Each number is 128 + 32 x the weight over its row's rms, rounded and kept within 0 to 255. Layers, rows and columns count from 0. Numbers have three digits each. The size before them is the row's rms in percent of the matrix's.

# up: layer 10 MLP up, 640x160, rms 0.194, rows 201-243, columns 0-159
# down: layer 10 MLP down (transposed), 640x160, rms 0.298, rows 201-242, columns 0-159
up201 110:143162058128099157174153163194160131122112125165105020108122116146110170068101104113096097160168073050169118152135127144062093139122154101154124191135122112130110101136093175107098126174084155221159124153102172106094118170148189104122108105153131142109135130160152087138121090090110170122123110113136101120172096133114129174151138144156103085157111148120124101122105177219123091137112151106108142121173163111082128106127144125140051126126128116161141066157086132140116136140102196
down201 107:123108159077063166125102112156139125107171122124197079107137075152125161126141090156096122112143132069105094152087230162048140106161090162138147162129121171188160140167122106179135155128088145169120165127168116115106097126200143077160122131110089061112126105117125191169041093150155133148088107148102102140155109153131148118138145136130165160150117157147136171155116173182134121127110093099135195118123098117052120129124146123101143094135148147136105117204113157160143130084122183
up202 095:154176139161159150116155155112159131187137164174158152169135110058102128165099185116032098127128164165143117140062129036091069129186078157127137166143153100122102169110142172171137107132169075140136145142117094122148106121190175157078113087179130170102160145106097110091133083137115168155164135157142056140124086130125120150165150161166139136140124087188129155138139138148156109156144129146087128162169105114165087139075132125119097144114134153145156177118153110114094081066184152
down202 094:079139108184127098147136068111182140173074170113141149147174087131120136143140072178121138122172158166169040106133120111107176099153160114115147125116128120153124110183182107117160050108113115118115091121068144168175101107137135151141128101137063060125130093157153134126090166161126102082134137097137107077127128095069142052103113145140151132088122109105129108152101141124104110141049166091091121107161118177186096136140120111149116158115174120160105148156177179174074080181135171
up203 096:163154139224101115134121109132066164119116121092128117161164152114106182198126091146120125082101098145140118077074179120186154148096145136129086130113107121088164189139118144095113162105118106160087103102106074125187100109108136114154068179115087092144127111094075122135134157151138184150142181156113112099173110132091196149150146136162154101107127130150172121152201130092017173115106072157162129117102117135091118108067092188107165145107093154104116132150159140150143126146129147
down203 097:085165133203100060143115071162103135030116114112074135203161128193165147132132088127063140152109121159137121081129142140139142107106168156178084141150113156167090152141054119122135134123095105137119181141136156137141135093056170056100147151174122074158156105104119117117145150136158173088117113134109160116125182079113143091140132100093128118089126124130152138147146138127114141106101175119134164159151097135114158124137116131157068114143070161161086040209116152138118120139137077
up204 105:096103176102102129130102118151131118164157130147125119137185121137137158173143123129136176123158075116127086068143158144089123213102167129102189092170061142114172132055112136055179164103108097161159150134145128188089161164161157106117149131096159148026129158091153111124141162094116128147157145134109141156070123135115132149157114112167114187134160128171185161124132142163142133135170147111130119110143093144129139135143108127127091099134095195129215191057085123156101144185170131
down204 101:113075151071104163102147097059169132143161172135068071094165187162162151158097086091129162132132087106093143121155184129142130089158150151092173121168199194103124118155087118123100089105153099155120135132129135161150131085127153054158110147158179159064179118191131152123144127123168185131069105116132151076159116118127161178119084158113101102104141164189127167155113106127144163159180097175057185114138137154150154163121121162138164137113156121092101121123150104098107138149109145
up205 099:137149125173156124139204148134125191148088108102103067127149097150128161102133116094110143104108125124162137092111145150142114157103144131068138155102111125096167158130139150120139169136059135114175132101143154109133162169195146110168167087177118169157119131087149153145129203113163086156119142156105064182108118104204098115106150101178176114159117151125132105132160117041110124151143085149075069200151181082095166091131069148097088121103168142074143131130131164119105123142143047
down205 101:110132119170201110132159095149102127076093104024124122129125113170092104151091139063104134109141138170166155189149178106117106176127200102142098066109177099083135145141116163045172149103134147085144157135155164070145174164117140122079093157161153056105115103108141076139103163155139095089130127104109170106104113168121120157138115157089130150169112109163187115116169099164113201132106149163102121135166151168140131148160105117183156136060156128088153116132126151116152100122111144
up206 098:134079074154110162103082107221136085131117118122161091163150099094099129099119088138159089127101153180129059172124126044116119212126071142129126115141179129142155155170140111089132186110143241112138155145111083157146181189087141101164161115108127098101108095143096048093127126150154105148107126135168113154144098120096139121124101163126113118151121128141091071100162159146079099166111118109091127087115107131112141104128142090084121146135125058112170130157061114106130148153140161
down206 096:139119180192146104051119127130104064097139125100113199133119100160094100143176114138136144124180153095147128130183207136154156151101138088101141074100050115094117136108119092156184085128151128062148144156170157050081145090129076098067128193114115119106108076128185097112086148181140121127115145113169112098138150122161123103130153172108101141119161110116088082087130142122171174090150135144135193122090130113166162082148132124186094112138087105133144106180102134149144111091152133
up207 105:157125125150097171179117095129130139109119152064089128146111164119104136094040119137115125162160134143137115112158064129107110103170139074123152097077147085066151095081106165151086150109120181161108119086122117164170138164165086143124115134134129144115150106019132148156131088135115091046111127151086146142169136167145131125120141151165051157135101169099157134047104123118102123111164122118139042126148161091136120091133130146118134135117099076033157145200119091123100114147164127
down207 106:107109152172095127118123157141117057093150137118166095158134118090117145117067112113154112156133120137109149134160067108149103161120152131138150114123098157144093092153127085103144100080076113109089100099132044120150096092161129183134098137195183134185106102134122148180146075180117168114169165169098195117175106123156068174125122160165114078101149135075127152150148122112126160171167133078142117171087142120105172154082112176143157123094057091102170102119194108147142114105041124
up208 099:135150064149131105144163124139131153096164155126158074107167188126083177070136155140111133150136073177100194165127197111149083128144114143151150091097132135123162159134094181127141136135119094199165095143150077117075188126072078125108118130124129153135089108132127148161143113094090160128166126145109152103155109084120106125078118165129113115178149080120144186120160181129120100118068087159178127101180143127125131135146122189118090101148081157052093140142180120042124079135141190
down208 110:096138141101145142141113142107149176126115130117132113120123095101101107103156132161107139126090116135099141109074129157151054142123100116181139192158039133085136136179105164119124149133119212103181117176193153071106163111178173133115133087119131110091105126097128089108144112097143112162143197149089128123058135167119136102134137145082163183134156116075103102117133138093152092140110044090094098123183077095081147122156138116149127092151151118038112099156134143112065098195111084
up209 111:138100179143106107087124072112098137169159136132161144109129104150096127116155136138087128084104079153149180120106173093121079104132145133127123101139096176091161121089149187088129162084124144178158094104167060151126093055179078101110103155145099163116177108187176110130073145154135143095088064096173093160119128092120169107097135126093137038127102096153114140056132120119175056139069177176150108123091130145116151148144145128112192152131134173122155072102136115165164151134142124
down209 116:158142140156131074140179097129149140117163163165162085157097140120133120091143127112068133084091089111092153191127174078126143118183100099148106133074060117201123206101128160151162153120134081125110169090130052154143158162103158095143101085133109077158126148080115074165156191077144174082084145101098153176126159152059155138145150165074117080145111122140101160122152084081127140073110123109102081156105141137125102074133168144148140193144140146120128121119106140120149132155075125
up210 091:142134175149141081164071124129102148127094120092084098106127196150091090101115095152111125106060164102108131105146116092127175137122144148123144170092149083127147134075127110091184149145187172169134123131131144143130153156133111124140087145141160101170079117112146111154083139100079113148143093109083134113104135120161090090135136112052118072124164133127050203122137091083197088082140140166124089191190162143077100112193117153098139084109098131103094114070181104070166133135105158
down210 087:105134171113107136122222135121026131105114167099118124139095119097192092084108122096119103153140151137115107162122076135101127049145099148095136149149107172131118115170090104148156135113129173115104157142073106094123129138151139155105133072104117174179131147136142093161196138121092079139114105126153130203183188142156125110138110113074062109119187195111099164204142131121121064165108130121108179160127150143195137114082124101165139147152158110110149185121077132169128144145150135
up211 092:181181094131112207151100120135127074114171070143103146158103086118135132148136129131147114092128142137129196093089148153169044144089157092081114056163170038151148138101119150121143076082099188171125112126107141137149138079131184130121108144166088153139121104102135135174162188082136116103211110118092101168149131144137105137127155085131103129131084141119165180146091146186139071156203088096137105147143129124129128132159149102133122119149069182115094143123093158155127136138146180
down211 090:052108138155148099087205122094048059171107124101117110137181178092171096120133105068101148135127135140159102101133102101205083074177162154159113131087168166122044127164132145135097140134188102095132192138158144103113143148154107079083150113112130114138144225097116133173160123139125107172108169123105132153122110128115134126115105109113051130102139157109150139147094143132141147139129114175146192107160183119076086178152152102135142147120104178164156153119145095176113116135139117
up212 092:126173120084140106164147128158139134132105083143110078121079118132064160083185126162132119100119099083129145146114218126184124132120093105145145116164100161143111083126161101143088090112162142141094157081196135110133083213142119114093138132169104083141141115096123072148116189170138108110143079108082096178082099193135163119156166127134172147120157095095152080140073084131123100108133122138186147147189113178122168159114110096136074080139115161080060101171129114146161080128153124
down212 095:131092143116162115171135155089155137175169102128163129145083097136106114080078162069085139140072156122152126110079136106129065081091091103117148075146125151178123120131124071125123155134151120142100102120170101124138112167098106194177127117103159089121112145084074139100168107150029150117078116095170151146051162114112130162103151091095099158168157099135128124174110138137082119164150144127151177175170198175120074194113180109132149092116124183138169105108184119139132102142133170
up213 098:156154125092114140176129012093148127159131134100192113142159112079111126100107106140078126178157162101079118146087195132106145110106129178078171084031099118129100123135129127122124098192129121146125159153113113112135111123157147112155168097166177157051112139170144146162142129097097127133133159120109098176098153179115108138091125094102104197092074075175162124162147096102124166158109152167155115133096159133088121133175113202174125116074104174095118149137114139086139135108080137
down213 094:152125067126150145143065087176072159104125165097100133096158146113160152139118064127143102137103150108131108116097151113163142151112136086135215108089144101077131135119154163122150122139107188192083137119155181162081138122074115135111124126086125153142112140104106041114110064155129185129187169127118129114089123123137086089187162129081089139192187106155147143146122128119153110144138133098166209128181137141129160130100132113170106121162143085074194177104162140178126151109132192
up214 100:105200131172168123122108163061107107147145157153157061113068166125200124092155050167142144099097152159114127079128133149105120141093139082124123145141141173172105144104143206144083126144125115081126077133135097132128141094083078047130057108124087103116144165140143185122138143096145167157105165155129097139106133152120124107115149141154174101140077159130190099148112122159181146117159185154150121180137116131162127088099111164117079156098183156103164139100090137159141086105206126
down214 105:148116126171213140116091134066150182161111153133079172199074159159102117133110131186124096133168167084098112180142139151087106151078165131097151137154106146051142082126144155067161152183173092130086131175127130093110145130056134116102111160136168151122130133095176176116112140120105179100114118101150112154132110163127088105068158108143113132097169160149113134141181113144091132183116140100129088162136116130150096114092113095148130128030190103152147115120067136142090149170163162
up215 096:128120139137096075099106120130151105120134185133112125126160146116100140082110136111091120109077178100056160120124110138132135105098168000099104116134107208129129104079113093129144161147067138133098109057142112137163135097071177123190094138148137112169141138081127118179118134099145116140146087150123106095159106057128204111159191146127144091160112156118096174174165125139169112096170153198171091144105104159158112169121138077167092106085127151146120097122129099085116116101152138
down215 093:119087194142131216190121141174100155172146112140145045110132108121120200135102131153151138078130098078158152139198180079110127090124165179125147127132164085084120147063164076118117105099096083137126163109151092148136125115086125155123181127145095159121140161133102153096069122133110124181134106087164140142088079132124126182143140145177120116109082107127128133114157113125204122166142113068097156056118116145155170089124119155129160124142085071171099161121154095168113146179109092
up216 104:117140133171083143142155091095162143142122127183099115116155073099107145132049058111121092122095125132050117149112122111096138136146123124101070110110124097141113100124135101132146105136130143175156108216140140150094165211158164149090138159117124053110074117081109138125155142178153149178102140106105120089132106147153072071088122136107102121120205130156161097075131147057064132145133135162174108119108077118130159111146150122092166176102174102100164169111109102088117118139208087
down216 096:075170110095163086212185173098099111187105182200130111154134134164078108125168113137129113124105137177117138066107051166149179187156152178151162145104101126078096116108126178154130068128101122108116136092112091122061104074092143134152099144080122144135108116130168101152102127132116131142143062131198151097141146186154095126096135180158138177119120117075064137115053163136115131111098095182192137124110123149161140133161162125108135131145122139139127086144168144149115090123135124
up217 104:118117085119182116119084138113147145145133147131125150096171161161109196146141187086147126175135165135150074174112092109113136111140107144134116132104179112103148076098126158118112119097036120159151102143148167106095164159091031079102162112118135129115170169083111122118080081162118099114163163106100113127110114095125097141103098078133108109115183120148102147104120108124065162087124093094189091082140130117145123117195139139174093204152138197111127201140106104109080104116154054
down217 107:059165152087054118176146133170128111130157120145125059137184140155119171079128087092079085139123162178157136123103075132110149098142136197125134124119169104142115210058147148138105159088102145178105132157107160108175158135088167106147092115078136120130141087155148125138104157159108115103091114170074159132131162172105128106115131138133129140171116145149130130126096199110065136118154087104108050108116117171119172086120116107072123159108133137152159082114138100045158184113111067
up218 105:146100137146123140142108170105109126149112121134107086106152124100114153156132138161170150116135089088167089108148113051101061175255077145086092150136124105100154181147108080117191150170138140089155135160137158153098091094121133102098099078135149099126140142113157110171060076148168196111174109094112080123172101061107081119136144124092158123117118107148138110121134070081149086139079130131132134075121170135102073151118129122176106153165093180139163091108139137150177093106112097
down218 101:116170082094134175090119147125181147084149133115115135102139110122098144149109063110133110158128158138144217148109088118095105148110117126148176094136132094104173134089043144125128163065176136075164150069159105106134165163135116102163122154085164099126117151133123118144148093155154159121109119123093126080079118093114105127102094159103180159158117098067120093120130149144114105169141131139143182084078153077092065058106132146129104126126131198055129038167083138147147080118085169
up219 101:161203093123110151109026060200107107142166122119163090154103131150083149161151131152188135059136150121126118096102074072127118142093076155122150162102069151104148155143128109128175160121117174085110149138095170106115167184101148105135070156120147147153126114128174123158112114152139099125140099102077176135175102109147098113134134108089121137141136114148162093102178103141144135139093095104135125154171145102130152072114075090016119136112138193121125107198111148155108116087093134
down219 114:167098101114168101182160129133138172137145168115168137064167167189181124157155151102135091139155107117159179184171115131165103113140080156134082170172110135080119138139126071149157121098126152112092199139139193087052179133178147109069128119116101103139133159141149108076119073153121088066205067083163120108117121114078136137086069150110116123132117086118160118140168082104142100097121141158098095112102146082171121120126109117121092130155115132107109173189184164113110145104115148
up220 093:122115106104101158104093173124137135095110184144072163111172101099115126158151093167127132062125135109163108111135117161074111077151082134093104070187142168143134149130119102103155080087121109155093099151127139123106106067133148108131181139159143153091104149134059141109100095180088087162143114124130083158134123171126072166151145131158188148186118140104166138131170188154121103170127087136145130149159125126211208179093051145122123097099129150058156150100118140153129058076105122
down220 089:121131106131115144110136115163126147177163117144183051155103148112153158116135150124156158124137131121097166085195209090122162148113148082207152131093090107115090177124156118118110118147129133117165123072127170137155130164119086079146109109117143121153149123154160118123078095039156104115178073119145152170136156076118120061082144106134151076088117172128048066169082081120121113128132180097135176103096164166112126138154176103139177124083151062147145129154146083119113173139173123
up221 108:130098100096144091137136091118139185156181113177108102161146177129128130138168116120132137163099146107119098155121146065147137186132112085096086085188128146164203103122156162179112188116116079180087093079096154189153082146087107129120100202091132150122086142158110146157133116171100151097131052126112087130138129112073139112032082170120095147105151093124164110117135117122137155152149136189111134104170087130119163153138134127164083089073153093097122114098140077148105180153146172
down221 094:162120153093094085118078133161104125115152144145106125137090160111091051136144157124113148136183135159136120196108099125158080104111147113116070128137144101078122092119110133136129131119109123141155075124171122077113050092119131098236114110101144154146135131125117104103138153143083145116068067129196166134128090187108130240174133071135115121113165092186114165121169135170077156102087075133086135107153098164133183102090176119115183121095088132112132118137168146118145102151141129
up222 096:152167134077144096229117096140180142107108113087123169113102124060180189112117159112117142141106148199166096138128136123102174165168213086127085123172084127110064145147105134145114127107076141100157090082111065128097115135138152116103149159114194134114189182130142119215075124164169114160128136151143161149132112130141104158147161123160115117150156095135142137138109128153147078165111118100124155127146170122080164149109152173113109120133100198175143142136084117184102135167193111
down222 096:127148104119113136104083158159101109106140125150076183131153103157079069126175118093100119137074120093105127120165181098084086109177106130162123091124145102130123142152101077115131155186100172124126092151090104131120117137101129156109204076103092113194086077113124107061093112174114218090159123144123148130113162137161128117144082090130146161161160099142199055117165161134163123078113142093161114156132119095138123165086083120109127130128123103106142148194169154102172145039070133
up223 104:115155144225098151108127159153122114111071144087103131132136119149147158118117077133140117086141116081121139078195076113115068163069144069147171121130144062143099099114192119138068147132147135127161080060123146124106107105123150149122079154176153140048200110088137118154124152111113158137170134174179149108174154133080127115194127137123125088111145131164150167089092130110173165195155083113150105140100168162114149126105096088158168171128106100119064150134084128160138100122144162
down223 096:125143135128167132117140081110169150144168159108132131091112081165131115114090120142097148132089124107100123116181130075126150065224100145124176168154132081131121090113145127161131149136128138154117117094135085175141098124189084178123107131070139109130170079191122143116081106190094122091133096140097145086117119145178123108120179111164113109132109112048149102126134160159161141161116058090095163064128134151211086116156147123108176120121119087079106137125177073066136117146200073
up224 103:154197158123180127109131063103128058135099160160156128162140129159106212123147115082141098146139100098137126160195102116126095155097177124160107137096151122072073133107160189163062083120118085108091071116148079082156173117132130098083094165154104152141162175127084109154101088106120135090182140113077157195096093168119080125120144070175120095114169148132128093144082121107106119093100077111077157131122150124111112119201139100150124067124136120134132079118129089104130125121170124
down224 109:118126106127144098089202133123178119165158146132139165140145088090096168110151196073061097103139178168112128166119100193125158086142133164147206131137104144148146155114172106123106132122116155122130111128145156165100146145107060152069082149182052139117182176179164126119147107128158130075155112137117069121103159132111126111120135059084099054092058149109141097180177101122060162115138122152148138147099167176171161118118142135153111113137151121124137145157153070113124118081085140
up225 101:176118097154104081133155085109098101117092089175192154138116168117121147100135175161167147157107160101160099117127148115120120128117098157115176149093095152136126079167147100085130217069117083171184082113197134104146084130150135105125069168112168110120127180053125129113166184139141139151070162175150140125119127127103143111143107128181092199128144108147200135117146108126170105169174120147120120125119132148078120125136124112099122187098119149195144121104123111155163072110220170
down225 087:093178125143101120117111136147122095088103146130156124151130153204121133158108081108141148122213165154179089146118114106105117144185121132143125126131181151131106139113167076145150090096119134132144102139148175116061145179158109116150125112083018203137144089102160157091096084140104126071116171118150179095081140147119098132084133133122092125132094125188077170179117192132144190058160114146103144110097156095137102080123188108093137119116099138148175093135100160179133145084151163
up226 094:146111109161096116061085156160146153099106104141097096147170065163220167116189062091145149161126085154117172148142179086158105086160141129102141123133172084145125155149103121128128111120119082121146161080104201172166182102135132124089101104081129165191129178145131116168121104134165103101115134147129163117129125079100155107179102079109116168132084105155098123120114120168102097077157139154191134168157109148121120060141156177112076136177187135124121168098163118094126153079136086
down226 089:126157124107150109165083042137057120231177160096145168167109140154143191161130109126099098095099164095145080131115062121199109124152128149133133132079113202110090172157134161123173128122141127122093166115123123070104090083182160157123157148118093126141136066092158145083102143130092093118177114111208121152121121190157149092110150108120123124096145109109102130139163082163132124141120128132101125140102126159063181127098105141103141104043110098096102111146128121110152065140152102
up227 094:180139140127069094164157096106131145161073149051082187121178115057101093137108153084142115138181102099129149127149068102142110122131136084106141101090139160101136172055106136113068152080109092090162137149103164178197138110179114080129063128137117083096149148145128113140097133133154067144176139158128100132114146124105218123165098138145139097145112169119131145200192100131093146170101168108127140138126096104097146145154158153124084149126109132110157098120187134054143167111133137
down227 090:107147128123152121186177113113160198100152101123131129121141115177165107139080108179086162179133137122129058129150092153211133091158134134138142184157149105182140164100159145153128104110161123130139103067152188105132120080074095134164093090129120168145094115191099099118082140101155002117126147153115114135159127136084160135105144085142180132178121137150132118123110076098104098131094132096053142124122145124116130092156089117149190172116098124122060138141067148099095155158127168
up228 096:164124122121092102159154088185065108154115131113174104162180181130087162081122152148105141108110105142097108098171190126169107160133087058100158103142169149101111072125118203133119139123120116130126161135125142155130172117135100136159099150160191156152132083191129122151099134092063109199105139154144144093167085192121083103152192086125180143151176131129147118154108155086067145115163147088099102138143104157148182066155164172102173091135114147116156158127128138143177180129170102
down228 103:126119132160166105106172104118114088104150119154169162108167112163088116087144112182112151098181122104139136124149071139108171104106113113102153164129096089167158205144075125082189182146124160155045168065152081115121168087137150196153121110158205089186169068114101128102144137162173173139153118153076108136124128152149141148121097168110106149138086129139171144129162156109130180151147146104172145080170167153180114115125049137145130174149125098077113159156136115145141083104144097
up229 109:129126047161129100104122142158123074120062106077153150108127145122152133116048114160135106105107155190160137153141147130111124147166107130101110163156131147121091150146214174131147147126086075137192170152144098119138083188183128107124090092150134097122166183128155185120062111148107190188114102112141144091122073115094144103130154096116075084179123180105162098030120091129136111142137150140096127120120148056092101135121144110162108120145128125101130160157067129163089115176159146
down229 098:077072160102087124113159103149160150107138130135126107136115154128140117131092094136132142087166124154102121048089071111109156091133175171142129092183137113112173087151114201107134089122114090110122198097165080144130203118101139114095153122149099113156175118144151133088091155123092202099181082146108151065118124133119159069100124125136131143091110163078163091143149087195141117119140099130078048127168077162109092100108142100143160145159132171140083128133079083086121083129062117
up230 098:128166162123156136047066131128140079136099048119073073082131102178098136158096132164107159205112105120180176138111138126120113045118147071113199137136088153132174097144101132127106132083123108126149134175137155127085140166159133121134131094079153119132165138131120120118127153165146171130096176154158110077141124164159166118105131142176144153121181126166105143090174067106156089103070121141149105145079155113151185144127101113162156153154114086099148115177120151060132128162170200
down230 098:157101144081127140112170114167145081169131098146145178137080123131150128160092198118145095145079098152087171105193155173114150166084152163123153099177161130083112116171161090130110137171100110175111107102189141165118170101129087145095137123191103091090104157154059097109149160117178154109185153049149146127157100131139133127119096129126083126167131135152110153142097137103155173117156119142082129106108087167190154142135064102155104131167116137037145150098176158098109116091058130
up231 107:136146136142126154079129111119121163143070160122093130101125124088154140120159071127163171109136139187198075119170149114085133063139142128186167170096152154124108114103100156114107177145111133111120115133114118090121132176170110102118086159126100174178136116159196162104137124181155100119120127153141143141124141226086168103138143192119174170124186087130160106089126139110124171130161118062153101130139174089131113112137090173182145110089144119086105211177179082131118146059081158
down231 097:080084212187122173155175142192115115153104078150160086099079110168134129121134143153142169116121109131144134136176129121140136164102146109173119212149169101120181126092148099130103109133144103148115093137123193117136173147164151087146149057065174144103121157160169084179115105107173139120156134139137075159115131097143158140135128160107121103080065137135144144051148144096146131195100064146157131115093166170130110144115153057077160184188094144092130138126154096118162125134137146
up232 100:118131134095167098103080084125116123128142116087105096079118148122127134121065144104120150152143119093221100169145182197116117126140182154050082119138115101166140160077168103106097149132168118161149053134131151126107134112132161128126134156176138144133172083118090093093192077150139076127123105141156152119117114154078168099111146072174143117150113113177119106132123173142184162176191122178132056112151151107141147181128104163135157184144122112135121140105084059123183122144195098
down232 105:123141138121170172118128110121086131073098150151186132106151100165090113161138150144067184137099182096118150060148084109115111105096073173121128067091093161151134152150142163143198117059119129127118139126084128158138113124164162170131157115139137104075147137157194089136173160110176079154108125157091103101120168132132156107065194161169065178172121089104128116075101112123165143157174135162165175103164139093143110150080160153104116116152138181170195172133109123155094127096106140
up233 096:132155109092128218167150088167104155151109098104128127101132105089117122174149128131084145109138111055170147172150096096131158120137115134135127165117147114127135140108120142148135134104179218155094102131080146111154154094111142101058143103164158110055134164144137182122115098051132144116170144158168130080141176109205088144197160083126120161133144114099168189136147116099139132080118155189140120098177104113173141141185083155119104103177078068072102153161164132110138173116123131
down233 093:074128096166165132146131112125083164143133137101076099148129082131174087141112156068116161173129118097168081147114036152103159147141136129152132140118189135126080112088125163178160121132179165096105115125102129147143113065084105146146124169100180141161064117108138142092125116167139136094113085159147139108150150116165112158193105117190117117053098081161131084138086164149132136129084096139180139184166136105123054110144201176123081116133136159071137116097151054156136137136085112
up234 104:126157155105143124121148108162137076134139094171125125176117108116114130108153096173155114125132125125148157119157083084117126066125097110132171105129147107122206192174122123186109091171076098123151117164146106146191136132137143145163137158173124134134065113070167142122113163166166088146138141182195125153179139146161088127111129120133114089097135152123128132085093108059110124091079126150133100099120111137102175142126190094088043132186151171099192178149098089074084164196114191
down234 110:136123130192105122077125180115145100137082176109134157165115122131118102108119129094098124102124145136078179198138128133186135168133178092067164076116167138127141106102156098097145138091170107106136170150183173151086083130109128140114113091155130116108120105128127130094149122097151150174175121132157074129158083116165095191126158137076147160152094134109145073156207127146184167159137073086185052115171096149195091132166134130091136115112112116094210089174118133099120176143146157
up235 105:154162110095103155093121144096171121148171051111081100169063117105130098143145080146145085172086143119081120077138110126153056120075229163107171123091160126082134077120104083150159138152140135125135104099104083177101092149210120130143134093113152095173114095086107093170161145126108183111124111094159078105072112130151090107108098083128122127119156133155133163102101098093134148128103135093155111123172053154104182109156186103093097133114099163135132088111136162103123137136111189
down235 098:106135157164170100130167078152114068120169086081174142106091184149127085093113140070147128166080176095117135111107126097118086126101172176135184143137127177098135079114116148139092110147147192107098128146151144132131191071169137129149147100077133106167105087135141160137155057123092159140089108131108073143059112132111122053111082181107112136167188177081108147142113086084115166161107092136150082152110115146135151169173096098104098186117118125085148091149082142080126160133155139
up236 107:124143087100112124203149187146141060167087102161183126171143109124060175161093119116183108135097176144159141120149131118117143158119151157186146066105107096131160138154186149123118102132116118154150117100065126127063114099120186117133101110188138114073145188160107099160158046133141131070124162117165155141091096152154130164210139159198151134147151096162128150120163117128121176106119113149126176134189115143104136047146154156124107088160155190148130146134151132151117098140162111
down236 107:184160128127074159121115189138126122165134120137189118152150165148095148121112086148113108136142104112143158105124136120071078142192163153124069133122151141085092094111150107143053187104150094085139167213113128144138066088113142113107114175172103075160138136161163186094065127168126191107089071158171083122054089093184156119105103137157158112121121145143157103142149099101130186150177109146134102139107139129123124146063158131130130147184144100168117104164092118073174148100113115
up237 106:128143111095150079116100173157191131102088061148143089067111155107130110042162141142158147072147096078165138171138144131173115128125171102157134124124183150124099131108054163044079130133150099101093123130179167122125072127106148113144107201121081139096164134108065171114152086134115191138169134153156118146083176156178105139144110168169115161069115117157148134100134145094109150127106094098131132122148138155141136184131092105152149147109180111107119119196170111134069113178147095
down237 104:181112163131125082141115094110089136185151155140137158120141109136095162090190136109151150124142116144103166094067168134122102098104076109120159108051113145135130101129121083169170149144104142124087188203131098114090088134141137151115081142081134149101090104140171150093090100113138112091117120113142033098087125123095121142121117042095085080118181152082112140171098098133118127131152165155136110077083081169134173048142141092097103142070136140128092085067105075135079111107119113
up238 092:115149135119132079175141145145137107158141088095129174117130237147095130114171065168084120076159141115092135105144087130140106055120145072090081124139126118100120122097127187148148143167078112173111126193080113085115123115142105112120072102158143090088177172147107084149074165114156084166182182126109154174108144109124113131108093156115144086116103169171105152123140169121107167106156092135114168163124155088097083083137097151173135171153112192158148139138094107089178110128197108
down238 087:149013152139133143099126153103125146087110098197139106103096051160129130156095160093075109175110168132186144153101042132101100164077108136183176142134146172146129111128137109094135156131128118126125081047125119129139112145078134139109145128072162131182099123166169086119148109125176062124099063111078086122136098160094123127158129139122154179105164137132141130110178111100095136120149184163175137104122120199120119153128144082124143142181136113096091115141161110129107200142101088
up239 095:120138101145120201118102137110177124185103085124125134154104101135125169182119109119076073089071187144156104104102126143111179106068091092150104097184135107088151154146133156072144169104117106140118087113107133133119053132131116097158129144130165123043083145157046116145140120096150168120096149075117104202126114095127113055130180150113125198113159119126094176159146076102188133148129126107137112151154102127173119126160171156095145091141114092197097115160129110124139166080100165
down239 104:104079144108129154125082092173134107218153110090186115170104144136144198187131174143132194117112179157141065128133110169115086192113174131100101092191096166124144172147215134128119113128116156151144125129117162179113113137085138131162072132173193133113085123162130134091092173123144101144055134098110147133134139062125101153107181098063097083154147146132105130132118136128107115106123129123129136110140132152080145105169184128111128100145107128143062166161174159105190130136101173
up240 095:101092177159151142192151115144148164180094119152103162138164112109131152147081176142186079133071089123086133075145118143180175147067135137076143164073132119117161134084125152139157079176088103071149196147137103098109124098101117110151058134102229118144160148120145136116159106107099099088160091095173140169154078116113148149150165105141097152140118149084119129111156095090142132098103119117155097153175148136128100112163108171139134132111154131179077099221149093114170098141134177
down240 097:121172118071167110110095088141187127120111128101162177166137137159124149129179148110204156111103134185144114020100095093112109098105092106151169078123082128137119159087117123121083104142115147143141047159101137109195114129107087140174137116157139100115122146154158132139170150160104164137090140085161131089142181134140092174134096118103112175169114132094146131161106146122129131081176157230174163093138133096103183116166148101064124085114126132099139131117167097131135197117064124
up241 103:125142100114078152115160086120115122138116082109099069136135172126152112164135168119175099102157123143175132114160146122132169089132107134116187183149090132175113122175107167145205152141061137121175113137156076047148130108129135128131097162157142103091111114161148118082152142117103063146107107147117124127149139100143101124200189166162147150132201109141125157139132152098081100109145161098103121153197159147084119099087173180066081175126162071105164156118170123052157085144094090
down241 102:139086177099141140217124141089090169100112140140126109084165070109164097093127111109107142123104157168102097160123151121120129136168100125159148144115174086157188146108124160127102087130188137138142139130139108134173158157174128122117101121126076085109126126135137198165112164171100068136087107108159161102132060118065095158147104160174134129110110115123146159158107141147127066100120104128102117162110056098153121124095154133059179122065128091106137070083097175064064200135148077
up242 105:184115143105078119122095113184061136139114156146171128130094199130108124160114125143131145118078095176113130170090115127159127142088072177165162128135117121167189183152107129096088093080098077101148107138115116061153095161045104084141083136105120154128105123036163120170154127115161102129134136135131031109151151105135115139203149134115196177119102113158141138119108110141141133076124161125100102100119083142096131153074111114184096122135115109159056169107103133179110108149102122
down242 101:124147097099128095120107089154095105105137113185204152095089180164102123083122122117114132099109085109140079128159110108151147134123161129158108134138109111167108140159117189187094130185150118156155112107138120131132069068104225098099080087144193107087124042112117120164147104060082164076146164105145076140080110139091179101146099133163123106068098110123102135152095142175094125148110160126076155151111153086156096084124148122195135101090136152189113133152112123156129111123071099
up243 092:088188117139172132122103057137128131108092117132107123145135186176133144106126145106113089120109118153184112067127105063119124138100118085139142119189154097110071123138065130115104137159115138181199146204129185146112090078122127096141038155087091180111129146106162148130113125090115138138107081168153121126139091158138133146153196141134206209102141101092121110118174119115160093140117134104124111038085158125137193106121128112182140124164126180172130109117114110144119090099169116